Weights of a small transformer language model.
Size: 11 layers, width 160, 2 heads of 64, MLP 640 GELU, vocabulary 8192, 5.78M parameters.
Architecture: RMSNorm before each block, rotary positions, no biases in attention or MLP.
Training: a variant of SOAP for these matrices, 2874 steps.
Each number is 128 + 32 x the weight over the matrix's rms, rounded and kept within 0 to 255. Layers, rows and columns count from 0. Numbers have three digits each.

# layer 4 attention output (transposed), 128x160, rms 0.184, rows 17-63, columns 0-79
081079080159148065107137176139162129087063125095047151148115136121143113121156124164060099125095116109118051154136112098166187153152114106120067188148152127202204084110160121147105110117136132121157145079132135140121137103151129087191131143
126089101103194141170131138075148061117094098102139165139179128045097142139138137154146121121134188097144204150073138138144169131112134165042057142117150159071215105102093158192129117138188119084176117174080137113159172103208119135121166136
157075123119146126093060150193139184147073141108085120102100068135069117126155189125118152185107171141122170119108111068100063192022036129156100066117104145128097106133153119140100118152138120139160104179084069117177172097150109118153098125
110138090143154158140172240103163145122077147059153104103176091152093095201137060109123101084126130078056132104100140113127104126152115116166141161156138151094145153072187135178097079118135135152151137163131152127200171165118158129117045120
172136177093129108088159175109093124123141201149060148077129171110114113115152072136106124124091053118148115115187106133109105100157095101165104164075086130183131115125078103086125106076157115147086095116143075108207138036102170090163128106
184136146067123105126137151114133094146115087102181084195093060164086162120136146130138113136122109091124199061136146135151126150072183168136157124137047116166144192125192093142114119117203205142089110152146144136083153128181108132129119053
105093131098126164142157168161085086136051084123098091151135129133168207099114087147159106102125107178083155118139097141145130098072134082136122128149169122112160063158168133143122087098155177107125112166124105103133154104098120137207194073
069161128137114096156092115127126101119065090099149118180162156144092129144150149116117146113156150089130170141095144158183175118093178111087121097129136146114144092157120116058110152080124102132137155181125141075162124093127149123133085178
113082149140132154152101133140110130111120154129123096123123125170102091139086113114157099145166111147076130141148104119124133086154079122100141138089107133103103096146136158172090135181100145108090165163120094132111157161091101092135145083
129087185096160120103151145144100144107087156174129100203184126148137111114024151103183097145112191111133066164133068128130159118154139125124117182157118219136189160130156145150157126106060200146173141089092073153113129152163167153111091167
133196109196149144232147096112114083162131170121057141145149155155122115134161120165022166084162107067079132125092113075104188147100153168158130074106121086089192157034126082137095118162072158053135122158216075101170091089154140124061114158
109112109169136144123110121093105095115186137157068100079118095084141105159110124138188166141076085121100133210190130137178134091112174127155136085108123131096090144133142199146169152169139124145135099093145109192121175123094165090097083198
143097094115135105140047141135076193111099130167084111129081082115170129102121178179100153117110097064082114125088075125101165105125092156130103075123171103122215071096141146166051072106149120151089157133146078070087120134109078108139068157
115179183114117157122109145081163100101116080160193206147129125119111135117093109148149113172190176107131133111127168134130134118171131098109127135061134159100085200120099140135132120202086041089217142105118160150169136177095074161139177106
122116142131136134128102182131157159155136054136091145117122102162139158099197169143126159157119128143117143117159097100135156023170124105203088122087130123155141145096103085106119130169050147113142173161130185073186143151111070050158114101
128071148140113110159141094088100139080188117081118063125064108054124112105149107174137141143137146058100119135134164100164079097156093132136165101136127094101140050180132091121147122110114138132162151120113157116131080131072130153080129140
126188068119103127162112135141081097084143124137080128119117112091163106124150130075084151047145122072124149124181155112126145152127132137076093124129058123200188129154167077114124195106078148198118079114095193087166090172098201160159139076
098120114115167099135082113145135196076053152150060112153084190150175151175092115093133143110115158164087102084098140128132133170089118139199118097140120132129160112148180121182176171096159130102120128108172151121157082170111166171154191138
045129145107176044167079032160163162186128136116186105152183165115111103183139057114119208133181156116091104112178169139160123193151134047100160146158115132161096157129091125151129087125124100086075158166127158100126137142103123084172117120
218141126181180102106104077195169160168181137133143099132106171179167128064085068125134118220105089165096204077137113123161190136197108115125141115126147176150181163168153130113140128154160149099113143157099101121096165077109127113159149125
070112170169162074128126133095095124094145221112163152116106088111127094177075071148099141173092179196202120121113062178134140148140121096141058070084135140119152100122117170163165131103131118141138130114152134100150083166109130103093101093
136094139097178171096062068169136114072139064078098098149152113167041119171109145176098163136104075119154109135154132084154088106133179103145145117105108094141150160182124112130164126091139109129111157126128131126098164146161080139138111145
187161148149071115177151136026100094086073121098068100155166115155142138127131092115105160099128116113156124119156178143113187138102155128095166167135121137097155180200096109147126113074088113159063124115196182114137167159080124098126099095
169093146121166077127132113111102179208142143083094173146159117089098131161188139198120187152220079139106124084111116109138176165128107120158173163160137122115073131102088144175139176154128132135106091112117112121117120074125144138139113108
155151131117122153194119094174153083102081096162106122149159082138085116155087111124068125040228097134092065147100157085111137142110155146046148135108167145206104133103202149096132080128178089123093126149154168168101092140124152142144124139
122138137224167024092084116152138165106084087084131171149154107153098152068128143118134094142139138079125149152176145196115172143150140107194094100141093126135145136146053133135132095100129090091149186064172092140160075115125117103077119115
139150123098128117145101047139074150121136121082159094129156092069152191191070091148122155144177140055171117136108079149106108143115146148141136141097123071097146080190149128105122101157045076172091140153100144145137095149140141160135144135
098128057161101171165098135091107131154181080137106098092141203132136140101081139111166113094117160128110144119051118124109157135138117134163112120120081129134160105143157152206094093140090153109149096172125175168144125121148106118124086084
114132091160172117090137145163160098099078059124113109144080132119107177110117119202057122106117084126093127068147155159161157092073116125140128173119138093146138133147127166181110141144150129153188165104153130141103161136102180067103143081
159088180098063136149162117124141246127137117183113155169118205144124145165086151153158105075164137099143149096138179168148102088097141113106190178114104066139117161166144117135128109128141094062129093173137162129171087105162142140132103146
043135180092096128159177143074148107197100117099073168123161182097183115131097128112147112121131119174117066186112103143138169150166133118154082115123086131169109215083106095164080070180179136127153136085186075105134119163111119089226124131
110089133178181143192135126146147132090029130136193099159140128088131150177184170163072116104176168109066175132124096177189127143135149141140121108093144140162148130155112150138121126098187132099127131105138102115184127112082125154148159106
138053109162143080116201173039088188137123134091169095109158110068142106121169151087130149131143058167114132125124148202056149091052101150137069125133141135161140165100111114156099171135081112137139093144174113152127144089181095131114164146
098116104116112188065131120116146146149098120121099164123178135105086144142123155148116164142158130156121110186105112171089194138122064114136159086121137183116135116085130091154176157132086116150105083132131176173135169175093097111131197141
078118158119162118092099133121062133162131112102140206055184129086140115148141070135117141084146169135077107171063145116154113080124117133175086106066087083106154147117161105122105160103106145128037132154109030155086141141192158177076049140
122108127109128144160117137143118077152092101177136181106112121064095135093138139090137152131130106095043125095077191160166110114063181174142157103054124125133110073094146102094075140136178115131117126095196117188092094114105121162175113074
138119146115179115128034142173119156175136142092139153204135150108148093101133087171069102146098136128131166089204124143140100164114141150135081057100176119105157149166147156111142148116170143151147128104096180152130128094154080188120122048
119099162158163103085123107116221123158062107116108169197211162122144089083130102119136140129226054071119114077149170118091156084061181110181134115101154126134133157144131081144144172120132140109153102106156097105165097122100129114117154107
137123186140181137136090146069134161099192136089127112098085120069185128136085084096122141131143126154224183158054156146111124130125150098117103069159059157130138109124091160135121113141147076192120109131123192104119157142140121104172153113
175156108089154056092123140099170111034078080129101119118182133115153126124109160153138115192097148101142144154099147102065155150100096094128125128141077175137144132141091138150119069147125137155153119128128124184151147078115168154135075183
124153169135161094101157092108149109169087097124169114118105111233081065129188090180211133155186157185138134151080104100151152097138121109103134162140145152113135107130160131157100090121090162146143157151148160159125080095088173162132085105
166105147137080116072103118136131160179087106113104144143116053074139118131096127089133111094092101100137132151147091082160174154171131095130114117136130159134133176113157147121139108094193126122096166173156168127197114093093124051158120137
114091132100096199141100146210080163165167077058109098090156051100131136133125105143134160118200124172132089116150100122170199075148149115118089106095118118064150192085088088159173157093147191178151196144150139054139170131093121112150156161
164112195110141064207186109127163177155124117133090143158161167186140105143094108159163087138146073096132104135129188160066181101133100129110152158134047083079122117153207178105128090100070102159097123145169152090075152170107139108081070170
176106094079054121130129117089125153163113157098139086133181093211129130154119157131106115173179111093097120125111095138077081093117134081063144071100126123211112195075134045158150127115201088139163119178149152123104182133128124141130170159
061106144125176098147182104132152100164131142146091129181063163152155133162148172062104106149074191122104107185137123148133078108121151117131158142070192157147087150133144110117074113095108124128206174123098058166159194082151127167092141152
130161118089140173150094125127158158150153131136084151087160093173144152131140139114137131098161102135137088144140139045104123130094136135155144131085175222099035107081068129122127114100211163121184208123126137096112148159132152097080149094
# layer 4 attention value, 128x160, rms 0.209, rows 18-63, columns 0-79
128205132117103119118135127129100125105119178084121160175201155035100137101086114120194120054100144172180119135130114065182159088068154177167131106079172110088186136195121101120130105096109222133079063130159143140155207103098133118083079152
120159122151098141152104111107183124170130109175080110163116168069132174118130101051203156078124106095088053110114141093175115108157113142123137189136077149161123108104127159164065174147093156155177148112138122076110188160118129145127169098
149175169199119170188072097116140080174081129065145179152197143064098093096077111114117109149122114102195107100118073112127124149136194071152106133141100133119135169117139108171141116138124145146133131103117134160121111111144117092112170170
143128106178085154129120092127127118113150090160114132105073106080210143162078154091076122143125140098102061122137144125138095152150172194140181098164155134136095101096162136196075132152192097145128169106163097098127143127094146123174191105
057190061152084093167172145143101125116108164069176072101145056140159118121102117111143100127103130081075184122106139059147193059132082107099151118174176136152111097139139197133119155121161134162189116128137136109151135106100170065128053102
078133093129099177157143116119117144111198164080123208145129083140054093089114107114161168112061161099094133145111143095119158162121184085119139099155151122136185105120136135128101182160160191104119149097129196092185121114167101087134072177
186099080177136149105131161186163103192090155130122121146110163131108134158149120139066155118121120116168099121102094117116160159089124033170108116104138133188124132168169108142159107113145183069126144055156176123158184071164133119111135149
127134108058139129143118151141076175128162132173119136085131167176106108100139185127176177125187182114110130151083140112108158164169114066154128179073128125164125169118165150127085135180046140155171085176106108172097142158145069113133145143
147128156089183174096103167146141138105199161095130117151219117088142132126116122109123106175160189096138127116085122070113051170119154120202099109174091101115140153071157164228113102115171098157154121080179149120173094189136135099122165072
144196160175096139137095163136106145102156103141133167156154160092204103085114138134139176148165040222150096194147164139132183114119124123091082068086115198146116092149102062165147136154156084141130116179169155078173167100228097152188103158
088154167162128113104108155135170145154151063119156148123133110079111165179155106119111118106192185167166107124105141158162119168083139086089126131224097140094106184147123132142173135222083126115083085138151129165119031149184160149144117112
096151096136145144128112074173100179185086086150159112144135180113134181126129182066114180152184108112175099172108147093132111109115099156149116121150108163139066092174086101093116169020149121109089120146136122101135192092132091131148129072
131150139172095137101136090118153120141191152075083109117134172138093100141058106135194040105142175138166203116105118071095074165077106141143167156121182051088122154121159144153108140158029154121120097200140052106126055115114158146098094165
159128099090126125129195141152106131116112102176121128110160149146061116187197141146152116124054119101137204160111117162094122201070113099114171104049086118151093130172111136156141157048143072182028122105113105138125105101111167182122150171
135110111127082184127176167140117112162090110112093125199155100071148139148133129118098132098189095117138183126173140080065156110127216160119144093145119117131092164122170125122171064145128107132141078220150129106157109122123127128133092161
151113102105153081207077056166215088127132114106054139170120112068131135095121167198105145177106145115125104164140158092129143147092159103105164094068135114138101109106136133152090182118159122151147138107170148131156083161142167137211121124
123100136032170225153083140129182150203167109144104152153125129136119113141096149154114111122166131133138065111142105165108083066137124106174124137124140147130159155071155108117101161156107131078185145070074125128160124118194135077087091072
132098103136166081099129134132140104155149067137105073194078128110195107126063158100167172098100151154078177159117086129148187172102158068160097163139073151126117127100130139098143184104070188189106115128156105136105129159116113120081114152
086122128100141115077138126103121090090119108106137181148136158134154121165167097163141119152145159073151112152140154141087158173190145074110154164165086169142181182156125125165098128077109084145139059153148151100174157144134095086081086105
148086091102157105115154138068142072100125105150123112196161156125150098092068179077131106060137076134093121136115110140155079113149200111199131134100129177093097167138214122142160059161096122164047142112106130122112119136093114197174193113
131078149165180056210177182138104095194109125121170135149128143149121106171128130182162134094172129144127115085095105096123089125098138116067110105140094140115102115040166098083092078126060066124127147152159131119103115146150159151073094091
150142085133140087107116165166162149100097126083095166148057159102171113048109098147088131177103127095087102128113145082177130190051164124092141117069115106146107134191159155055192149085160088114087157137125131082125107160134196138142075109
119156129141165095164099080164046128154074111179190131114101143107163152103172123183087216098162043129121189145093127179094140148107106109154123102110136163119131188151127106054140212123131137131163171198171102069097176097144157084135126151
106180131165113124180115118116191158104143117176100106129084144129170140170086091138161123111123113146128134153136095119135148085116221119125055139137168116178117156106140186124106118126124073189142020110098100170118117115130063120067083116
156079148129150055176115165106118122102121098216166131201120164154191139121048123122122126080143144133147126117168136157121086218163129113128124127134025177095165097091123103095146098098117080097075095133108110090111102093095151181176142139
086134123133107092123110117142131155150126126124098115191161137159154100110079124211139091192182066158099146102114130138132108117082097155144097135164163142216115128137153094081175150145126130149143137144133180100125138197084098161164123093
111131101100118145176101136058145150108097165128130155085176081157128124101134191140098133140183097124106080116155100090113154136155214106116156118168145105116115080161094146109150218105178130067087128099149125147117101162187116098183122149
150131087116096202128140103075127196116178124163171096133101107098126100095097111113151105075175112143126121148136135137104099144207095120070070135062104087139191104152128134124125111135150100068037061110152132181160148102136090100100129158
143155089144104145111124142186096033099132134157153173120060183185124164138109093154122088190128159187148113113103058121129084126095184130093099192121156156079099150088110172092099147116115199141178134114155105134100152211142158158139136140
139192125133159127135157095170105157085183116171170131103108112122140116147075150096118123071082141157092135199134126109067184124191099099143095143134074150078143132128126136099132141131175091162029214124123110126110066143150100094135134176
135154090166112163143158074119126091083158083108131141191152087091072153137092138124162131095125081151114154161084115175148170137051153138184109104164158113081111107147152169080129139094117192146061091138191125111152176124153115162121077123
122107043104188216130140132110129128062103088132145115081067090102128162167108141191149178132093089074133160073183134079157111147155173108122137058144092146061120088176091137138132192110166198157130211100150094124120142117130165182152182143
115111151107169133167092124094175161121101158157069205061076188128101099121134096218113139157119077088109123161161168102143089127120147115173170148111138100134115116145102135100157099093116170097134104119160113119107062148116115033148151154
135164141155127112144138130084155135136112180113157135019121158160145101121130170171143148078125118122178150172145159131091150123106140096148133067113123150178141109073142039182125056129132082136126170039116169154081180162115152186143185149
142145086129117157178143145092161163154109141118146127119065122110140134130172093125165128109107091142154152115177154122148103057134122163042107105172146145130127081134150144075190158145128142080125069102062129139057147079106044092133050088
101119058078137162153167074076114175105148080108121127122103054084100163177129064185161103118195083165129194122106144102084172117155113136102152074169053094063162166125111165124156144188069127123176130137216125130154118132126139135118099145
246177091128106139157085125137130153024104120179103145068125106138110144112096110139116152145136137165128189105167160143064131121189151083097059152115136141105115081139107181140146099229131135074154123108115126138113097099136177045100115152
129141056074136127126131162176104097130111115144122117130170165144074147149101135144131058123093148072121121128125113114103067111058145136106170144119099135131127198137183050069120122136124158131189101130110137163087096144124168114141096135
134176207113179128130089097128167175143140123153129120179106168055155148080101076052145124087096104149146108094097128148129146168138073194113045193113167096127119171146126135131121103065148109115081100111110081111102115129113138067089169113
151110109151131157122114131103135146136134067076148151103196086152105076190163131123143193187151185080099113131162135160122168102092170128137191132194134075128109190134108166176166157133177123118109141151121136179203148112111155072056131108
080144136081110149141104106197107082062090090088114126088096120136127125125115105072148127145089215077143144159103139105168119152131144060160137124142083098117108128111150135159134161083145173166130122144175093108174110087088212091151104184
098138092134087138108161092154128180114124097137109149118186084192107053141145183111124162099181104085141148117055167134016079087071164131117117100142132100171159146129153108126045113091100117070052074145199082186138126050067166020024122190
120161136181176141084120176201109119169125109148128100134124145139167105122124126095088139162144125096158103137146114149088149091114131065105105139109131139166093188156104166053171105127159120126116142125117127091101167144091068172136136062
074208120139162117130086055157137102161128136121109125133123144158164095148136109172145192165097146113108130125058207167161135104194196178112102138149196161201167113160103170108099131111093119198166069086119102123131105153181161182107112127
162131161137094182092083206134104124151144178088151135078112069100109153153134103101155095153200094133135115146134100143220142092193098129139113189151110115127124072103110138138164114109105096134107160078140164114148200150151056134154103082
167132095130069120149121117110179143155093152151113178060151142152141148173164120110137097084151182123125131155133140192132155098150147115178092121137130128124143182073128142155109190099108114069184044150091132161098115104107180125076117174
# layer 4 attention query, 128x160, rms 0.182, rows 64-103, columns 0-79
147096110103180166205108128125185149103177182070104092096121129154116167134126107070108161142123137175159137133167083101179105151130128173065152139076098098163141081088136165074091150040174147174128101070162098101131129168099163082095126160
102156111163159101107141101156160138175148135143152130122127124153091198112155174124135163124141123130165131095145129146134149050139118107160164151110091072130121102161079143162120155157165079159137116128129158095169150135067086067176133045
156101073151145182115075109047132094112196131136135102114179110156162136151124113134060138105139106157127113074124109114158088131129144144113049079054168119159131102090117152131099122168106111167219100132126100108147118162172146141141134116
100120108080119107170130122159092137135124154157091098138136132125141111073117129115105159119155091133153112113146130110166169125139143101159135186110135105107135094140094109105126144049096128158149133097121146120132071132088164089116150116
137128072110095109157162137129108154148117124116118140103121100152154199118174148122169114173149073081138124123157129133141155121172133066159121133091138085120120078124110055129149168110170120107141133134156202123140133105096130102140116120
140133163101132157109107126150141150136119155130127167141115122120099085144135135140116135115062150134104104178089155136120102120121124155067062132131107149090131110095144170180092148119086191159151118126070112111125121104127124127094155133
131107168133154111094142126133171160181127129138121106159154090144118143132132143149147097140106135190133138166118127125134125113157131125145138110078112174093126067154110163090138199087104127181174165119130127142103170073120112122149096122
125121164143129071123174135133140196164141104086083103113141181149154115134218123140147111117147130105103128174169108123118186155158198141186100143112094134141131140118128112125059062087168116144139152149180107092076167106142142101116138171
073130113143096129157191164110144101083144172130094125151134124050135151136092110099125108177114130133155081098121127127127116109160108164102115100090118161148156097117129093189151191113131185138172136151100127136119194130088127114095124133
159102157125097127068152156157177127128159087100119129142094144146150137108105113158107124117068113167151112160122085135112055103159108147028096128089155147144124125109126110120118140143078149150092106087150105157117101124153125141140161109
154075097170171130104152151101112154074118137148145084150148160156151097138099099097104107178064120062145149152109152154121150157094068154097116134140139128167157121125165131118143136121155184111084178118158101102089153166142158096116133132
149209147096153129167143126107120142104119120149084081147146129129101153141071085168175104129080143116142140090094127093096164088180160135108137125150134152158143103165123206170125163115084126117141153148182109119172122102154136163140139160
110068157135128163113103123169142192171121143132115162102170166159138133140162148157104090152119161082192094119127101126112100123124118124148205165077156083115154123190155163142095098146107129096158127148158116124124146101144140119131165145
126157123140170147112150151203144111162157103142207177176100123187178107133143122138099106116136122109131187110123145074100105118148157134141116128162168095088138118113106126104100112146111155122117107127124118063130144106144176152120132093
122122139103112171101117152122058096105061147147133151137161122104133160168090146111112129119157085126154192142092125092097139071116196128150161170150153176093102121156138083158130141088124128127082103194142179145154124182118107142094042111
157106089085105121106131114172190163142204086142171131167063112155091088144128141156122122144137195131141160170096072115060115095151114161098117072098097160093117152154101160122116137138122107159162135113162113116093140135162118155117153185
097137176121141145145177115118109098117105104119146171125129111152148147101106137106168119091166151177137122171091123130084176111153102131101146117159121153113137135122131150127159121146108094146133126165157149110171140085073114166170090131
102144202158153179130099122114125102087110091136153107121161131112130080134082199100146108149091139130113110133162133087102108093098089176118134107118155154166106139097134151126141104132101155130093167143172121174168120123096104116093122154
153131084097148144145106121120127126109147130170097054133121068129127162111083124118112116136108168160124178152166179145123112094060148113093106194148134135135167105130128098121113084154200165119152102105177172121112150136162104133146081137
154119113127143114112135172126000075086101131126112072143095137111139163119110110172114138095146065114149192096117087127128187132134120102146119125150190142131115120112127128131177083107126100093155126111123116117167094090149083133127115079
090091084137175183117132123126124049125138139158120154128119138145117141109127105079150130098140102137155067142200150133170106164109148158106115099155142081165149168117132129075181141086165145126102156125122146146192153137137139133140123153
122121105153136093117140141120114106051084131084143123092107161162083182129123089118114142173115174133089132112123127135136163128101087172077124124068128099147097060126155089098082118175131130172187097116140181144114093144148159114102138148
127102116151147184150117146162117087097154143081137102131162129159114094154214099173136093094120172113153162052123149093141130096091118177081130094120137134147124115122135116117134084098095117153099104159082093104148145141173106107111174131
161117137162160144114119100140090093111120154098127109160121144124151113125062111139110106131103107101121094199118175129148173060122118140098049089093135182118149189091093176114133104124160148132156121086126069132131149169092163107095057130
105124067155126138129193088114086101135147134112115110173088084147123168114131102099117144112100093126143139152090162149176099138137095063081160142116086130170125131105091110141148132131166100137138153149126122113176166086145088174095150165
157125088131135142130103142116109108123120131125104152127144064128083130175111153160153130182091140084117069102137115144183141151100132147142135144161146107114114129133193105123094146150113088135151090168089110112153143136131194159134081097
150186126106104129137138155121131072127098188097141178140117087152102153119126126150104111086171102134141135147173170056181159164111095178136132118130102073122204115184119126105118179138114104117182123129141106106144098177108124140196093094
149088115118089173117168117146117111088103073082127130125179151196093141117184147072122109179102154153150153112151110133187194105124096150080120116152140115111122146147139132185143089113172133085109140087109079130155120104188115170110128153
158169116121114125187165102175140158155088164113174106131133100145128159109097099117118116123100166127118126075119167083147109150190185080149152090156127184133137116119153159138126118100150079137157175133157166119133093075130125155097154092
161101083097169139183113128135162071133115100159110146102097132098120093123124124099132124126130094131141089149113177125148104177131142114173178099158088111114135166140092079097181191103144107126109076138127121144157129125134150122108097142
151175157172139185112108115126191146143132130154085121103153124143119157077116149139080105136142147083137080152104121088088063147130115126072109121109145112110113151171154135096138119137082158163114091114117128134147144127170134115110147171
093136119128106139160081132099167149145086134120121148118052098144140104105169143142130143170092082140133114153151094138171078171140157098121062196100106082099136062175172163139130120125092147137121153106154118079121076128117126157139123097
137092081109127090155147158106160168096164147122118042156188116113147154143080174085091082099130156210087160073165046052124120119111153115082128128103108126175134065162076213103097132062168149191204123106120064124099150156106151125087161152
097145065104110141137158165148103137145118090143189198103126164120126109125165141137167143114129124089070133182109178124137159108107141120166171156152181107110146154134180044180116137162095138098105078218085171108151116129187164123150110071
112090141125120072128122155148171190167148171166129090150102119074110125110123115114100136133066139198159116092108058124124140141187163107060164113144117146136121114136098157153127093091123119149168139105074122111150147112121130157074153117
137166142153039153116112075179139170145106044086210050133101150129095130063202118095117125090125105134066161144105068150094161149136119090119159150130174113143144155223158150134124132108152135067107145117122106135112144136138172181116132168
151150148134115198134087120116070068173107109081103152130129169127148064148141088118197117100105155093099147150082121204107114131103138150170116083154175105142108130169188107169142150145167105144050117167124173147122145136128117121157120095
179163152077143104176151093155122117104124161120130060100114116168137172105132108155124133140104125167143159119138125161154136176142158159108121131115084141118149057135145145090123067093083085157201103098138132101135152148147197147070106129
117111107152150066158115152142119137153119084109115133129119112107176160096100088153135175108190114150110131111146099139164202093129139159046113076155116146164086100147148130132112122133161147182105135143195139103166115120139094116090107128
144101140128207183095104083104157065094146119088137057158099110153113120092065067157150093111082112128154123105113071112125130143158190174128129134141087133124223161129132147138093163112141093126142127086165078151145168093139174173099133134
# layer 4 attention key, 128x160, rms 0.181, rows 64-103, columns 0-79
104139167155142130157143108153109075159139098131158173129092100156147129134164075162163124107138093120158130127080147133134111160161115093136127113140126176117108104134127075142150146119114114152066131142115165134114113079100120164132132145
203111114125163134120153090151127151123168146075118171128106138136104082102078126124092076124107116131163109134153131100131126166134097185094101137123125153100084173146116132089115140141083172137110138147084119171120129082135064169125113179
132123170150074094147174153121144111110084114178082138115119151121118159091176168159145104141146069080098175162142134161113158144141138178124101151154146118140127158136109133072144161077152072139079172122143154133117097119108079129100147150
115082170147158138135153086111168154145167106132118147125136117145076123174108124167154141109097130133143111090155129129126111073164114162094157101165070156086190097116151153136097143189153160133099172141121121125090072119142139107105145169
099091132111123097148125151126159117104150138101106102139126122136124126111135145131071160120149139104083101119138090137084118107125082151087119105092175137131186109122130152106170105132117100138150135098138130135126137132147155159118113157
117121160070086168086096157124118108118131165110114097140122110105095131152132170109172148109162128077149134124130130106118155115150089064159170163140119138115088130124137117117153070129146138124148104084164140170102076120118103168142130156
126106138094152108124077153119110196108135152083117143130150178089149158098148133119125075132128126073108106133138104110117108131112122138110156125120119122092116164098131054105196145090082182118169145090128131131150084047195115151078139170
104122169146174120082096136144133105139119141139118198125145134127151102164078136133125135122088103143158171153086100158090159149140169107083143126144141129136153143118106135107126092122148098092116191113100131129083089135068118112107150106
069105190110139119184062135145164173158111139116094103091119130148120087094154174034104137116202128144129102128114056113151164127126172122075165148166145152107148172142117125105106093100139157123131137164073066112128147080178144121156122164
095097126131131178181152139141092109130150199113150095171200092133161156179145143116122184085124140128139110125128081123147141086151099128114132128110134115060104132145108135151101085144162103088087140114114118175137130090110144127088144114
052150087172116065123111157159144091159155145152114149098143109149084157100118082172082135142146093092121128155068116155102154117127155093156143082123137199103086104170162137125084127156110096123187097125146120139129098106152130111123082104
172116080125052142136127155160107139149093127125176181159146110165130154159145154149094177158075117137151091136126135104119089144152095113140156141133136135107074142151108165106088175187107152136080177109154112166081079127114081145118103112
091114126114108111156157110114147123103147087147101101132119101105159174105113149119161135143126146122156153143182122122114110159113111199117078118105119163112105081196081108107134134120145158094105107138112116064163107092090118147166141157
151156101120140035130129092170125203155143080163238122189148123166136151153110149163105117185099107157143133119129117127111173094131136113118144090134166100127130120152161167139178102165124111115139129130104115129121139130148138187140139187
110113142137146100123114153146148097177131145146160126128078071161096087137187133123114139117135140057126083107141175132131091146108064142193111063166079130135174087150172172139108164123071098159054159114172149118155123093112147130183154131
131137135199151111106151088082115165099145069120161157074094141128128181069184086199101136088107147138148124120168163103100109135111131152139151116138158103133087110131125152056134190154124100135171121113159155135144168128171132178119125109
112144154096061139160094181126149129186141133065116089105187178134106103079148092166148140157090128098190070159147191097137104130130081076109113157123089072138137137153115150121087154123134138138088117109142142183109145112189086089185107166
077107134160124132118129120143117137135141118168145091094139168147099165119162112196117099100136115093185113091182181110160166163162104068071113165124056111121082112103184088125144193114132197108079093092205138069143141124146131110181115125
105102104127155084119125145108160117182142130124126139096148133111120108120115098187123151129144110107081121108115047113063102135134169112081176086122128178152142122200209175083140149132106135107161098138116196088128119172094150120135158130
095068019157071146142132165145140088097116074134109164130139135103119125231229099176090181144098033104160069134141109179148183058124132111124111108078094109183156111116094127137045111122161086100156124126149117148090124116117168173133149207
163118092104099157119140036105114147116128123118098139127160198130130061155082151162065163151168116075127135098122138119122176170218150184095110143122121124098113121099102136156203098142117112154116120148121150135109160111094101131216101105
112134085119088147174132130120135107089112107113157129135140162160095135147146137115103127149157109154096165169134076096146102142138138164060109071120204163187162122119119198109184194074108135091141129112178168125076134132124161118127164084
131124128132118122047096123108080180187094061137129120145118121133169089108073128100100124186134126083176131161066131102082169135173086146147116132163081151135151146071111179161105090118101103109123155156096165161181119140103106147130124111
131077134149150093118159148098130178169112126115157142150184141096088131088158130173156135113175086096096128126134102131125122126098122100142126125082142144143070135166134156114112182137112141148132142189142152142105117186079078095177171130
139138156091159111136147148139062106064131104135081167126127112101142151109137077150144169113071134137118104129091098072062136099105120161102103131177161195073128089082135108120116116114116146151095083053134092168137101137186138137085101119
085135140107099099118147127164118177127143139158126112187108167072132126147156107168109121118139115181138122142168086142126117152135163143162166146099130118146096172146096158085128138079168207112178155128116066107152147091131171104110173144
094135123079088204128140108091088163117164084123110089150174144050096166140142159114152114127106069089100152136092099182061134120115131097142097193091187095156139186143167079132098106076080131126136177103103149181154119126139139146115116131
120195149131113178123112145061114103116157121189173114158110123161079100155094119146194192138081124074155131100072109173132120146077120154161102189140152140121143130064176144081107113134148141111108162129088135105074163153097183194148091161
198136113112046097050143139178115085086110110152109116129121170115107134090115055105160101153090146141132124214118121198160121154130073145144101146167107119152111070165166150114173114115169136125158132160121098116108087127141156130148092143
099099181147105125090160150138142188125126135141148170134108115124149124085117154152123118133104141110164181095099078088147135151168117114141095164098137123104155134180130118095136074154085146161099158096131108055181110087135166123132146072
057084096098117100129161067096120111174160133093125101073154148146115111111133167140120101111152117155188138075129122100080124178097111213136106099118179103114088130132130105091124164153119160100125111136094136114144136161080068093184176133
153174126113149169100132093152147149106167132141120096139189175128038138124115076156162113122144123125125132120154179171150124153184044110178154036114129087111108168170066085099116181096126093143124027117122116174155137153132214118117124123
144062099121181169158156074091160146152098112123124134108162191184156107105087148133066154088132113170145177095147110175119092105094168150096127147159143128138134160150171218159149160070133114166108175161123084118080163128152083093063078133
143166092145153126134152152131154117102123081093149118152133132146096179130120096140134092189108153171151138156137155155137117144158109122186131117101134086158118135109072145144130109115131092136143147111127115099171109149149155100090105127
105085151146181117128106065123153108172131129157131126142114099191119057136124173130134161108177119148104101103165128103148091106122116191132144109097148091142142143091156111131128093107156134098181100128172108124118117096117139141109088179
129127065085203171107116093088117115084148122172203170148161147140128119138104106155129105157105141145147116101089129151124123099142092147124122162122113191077110095063097124121086144168124085138173098184140132140154121104133168132097070124
175123107086156103108160192118083108092135119071139160110103122096103145128176149101118137113159144091166135093158167112123108110153062078111128111150098123115148126107117141106173124131120180118098158116084128083123157180192173093125132109
166138115113140144143122131135182169152159157125152136184138077135152101125116178152116143163065141128167102142085124117128124171114111114129112110114135139113145137135090110125114102161129133167157093126089104118152118122074130125130143107
130118159153137136101106128123121090123120141132075158172166145185122115168085106161125133139136136181131111139136145132169109128141098130139113123145149123120133097104125185169115136154109108109153085144107092159121170106088096155157133152
114091163099093075148106125063127064136066140116159162149129139105133155121130159218101138156080175119135110109126134163152136080136082114114103122113115080118063155097121118074159082155140109162120147127173110095073111162126150136132150092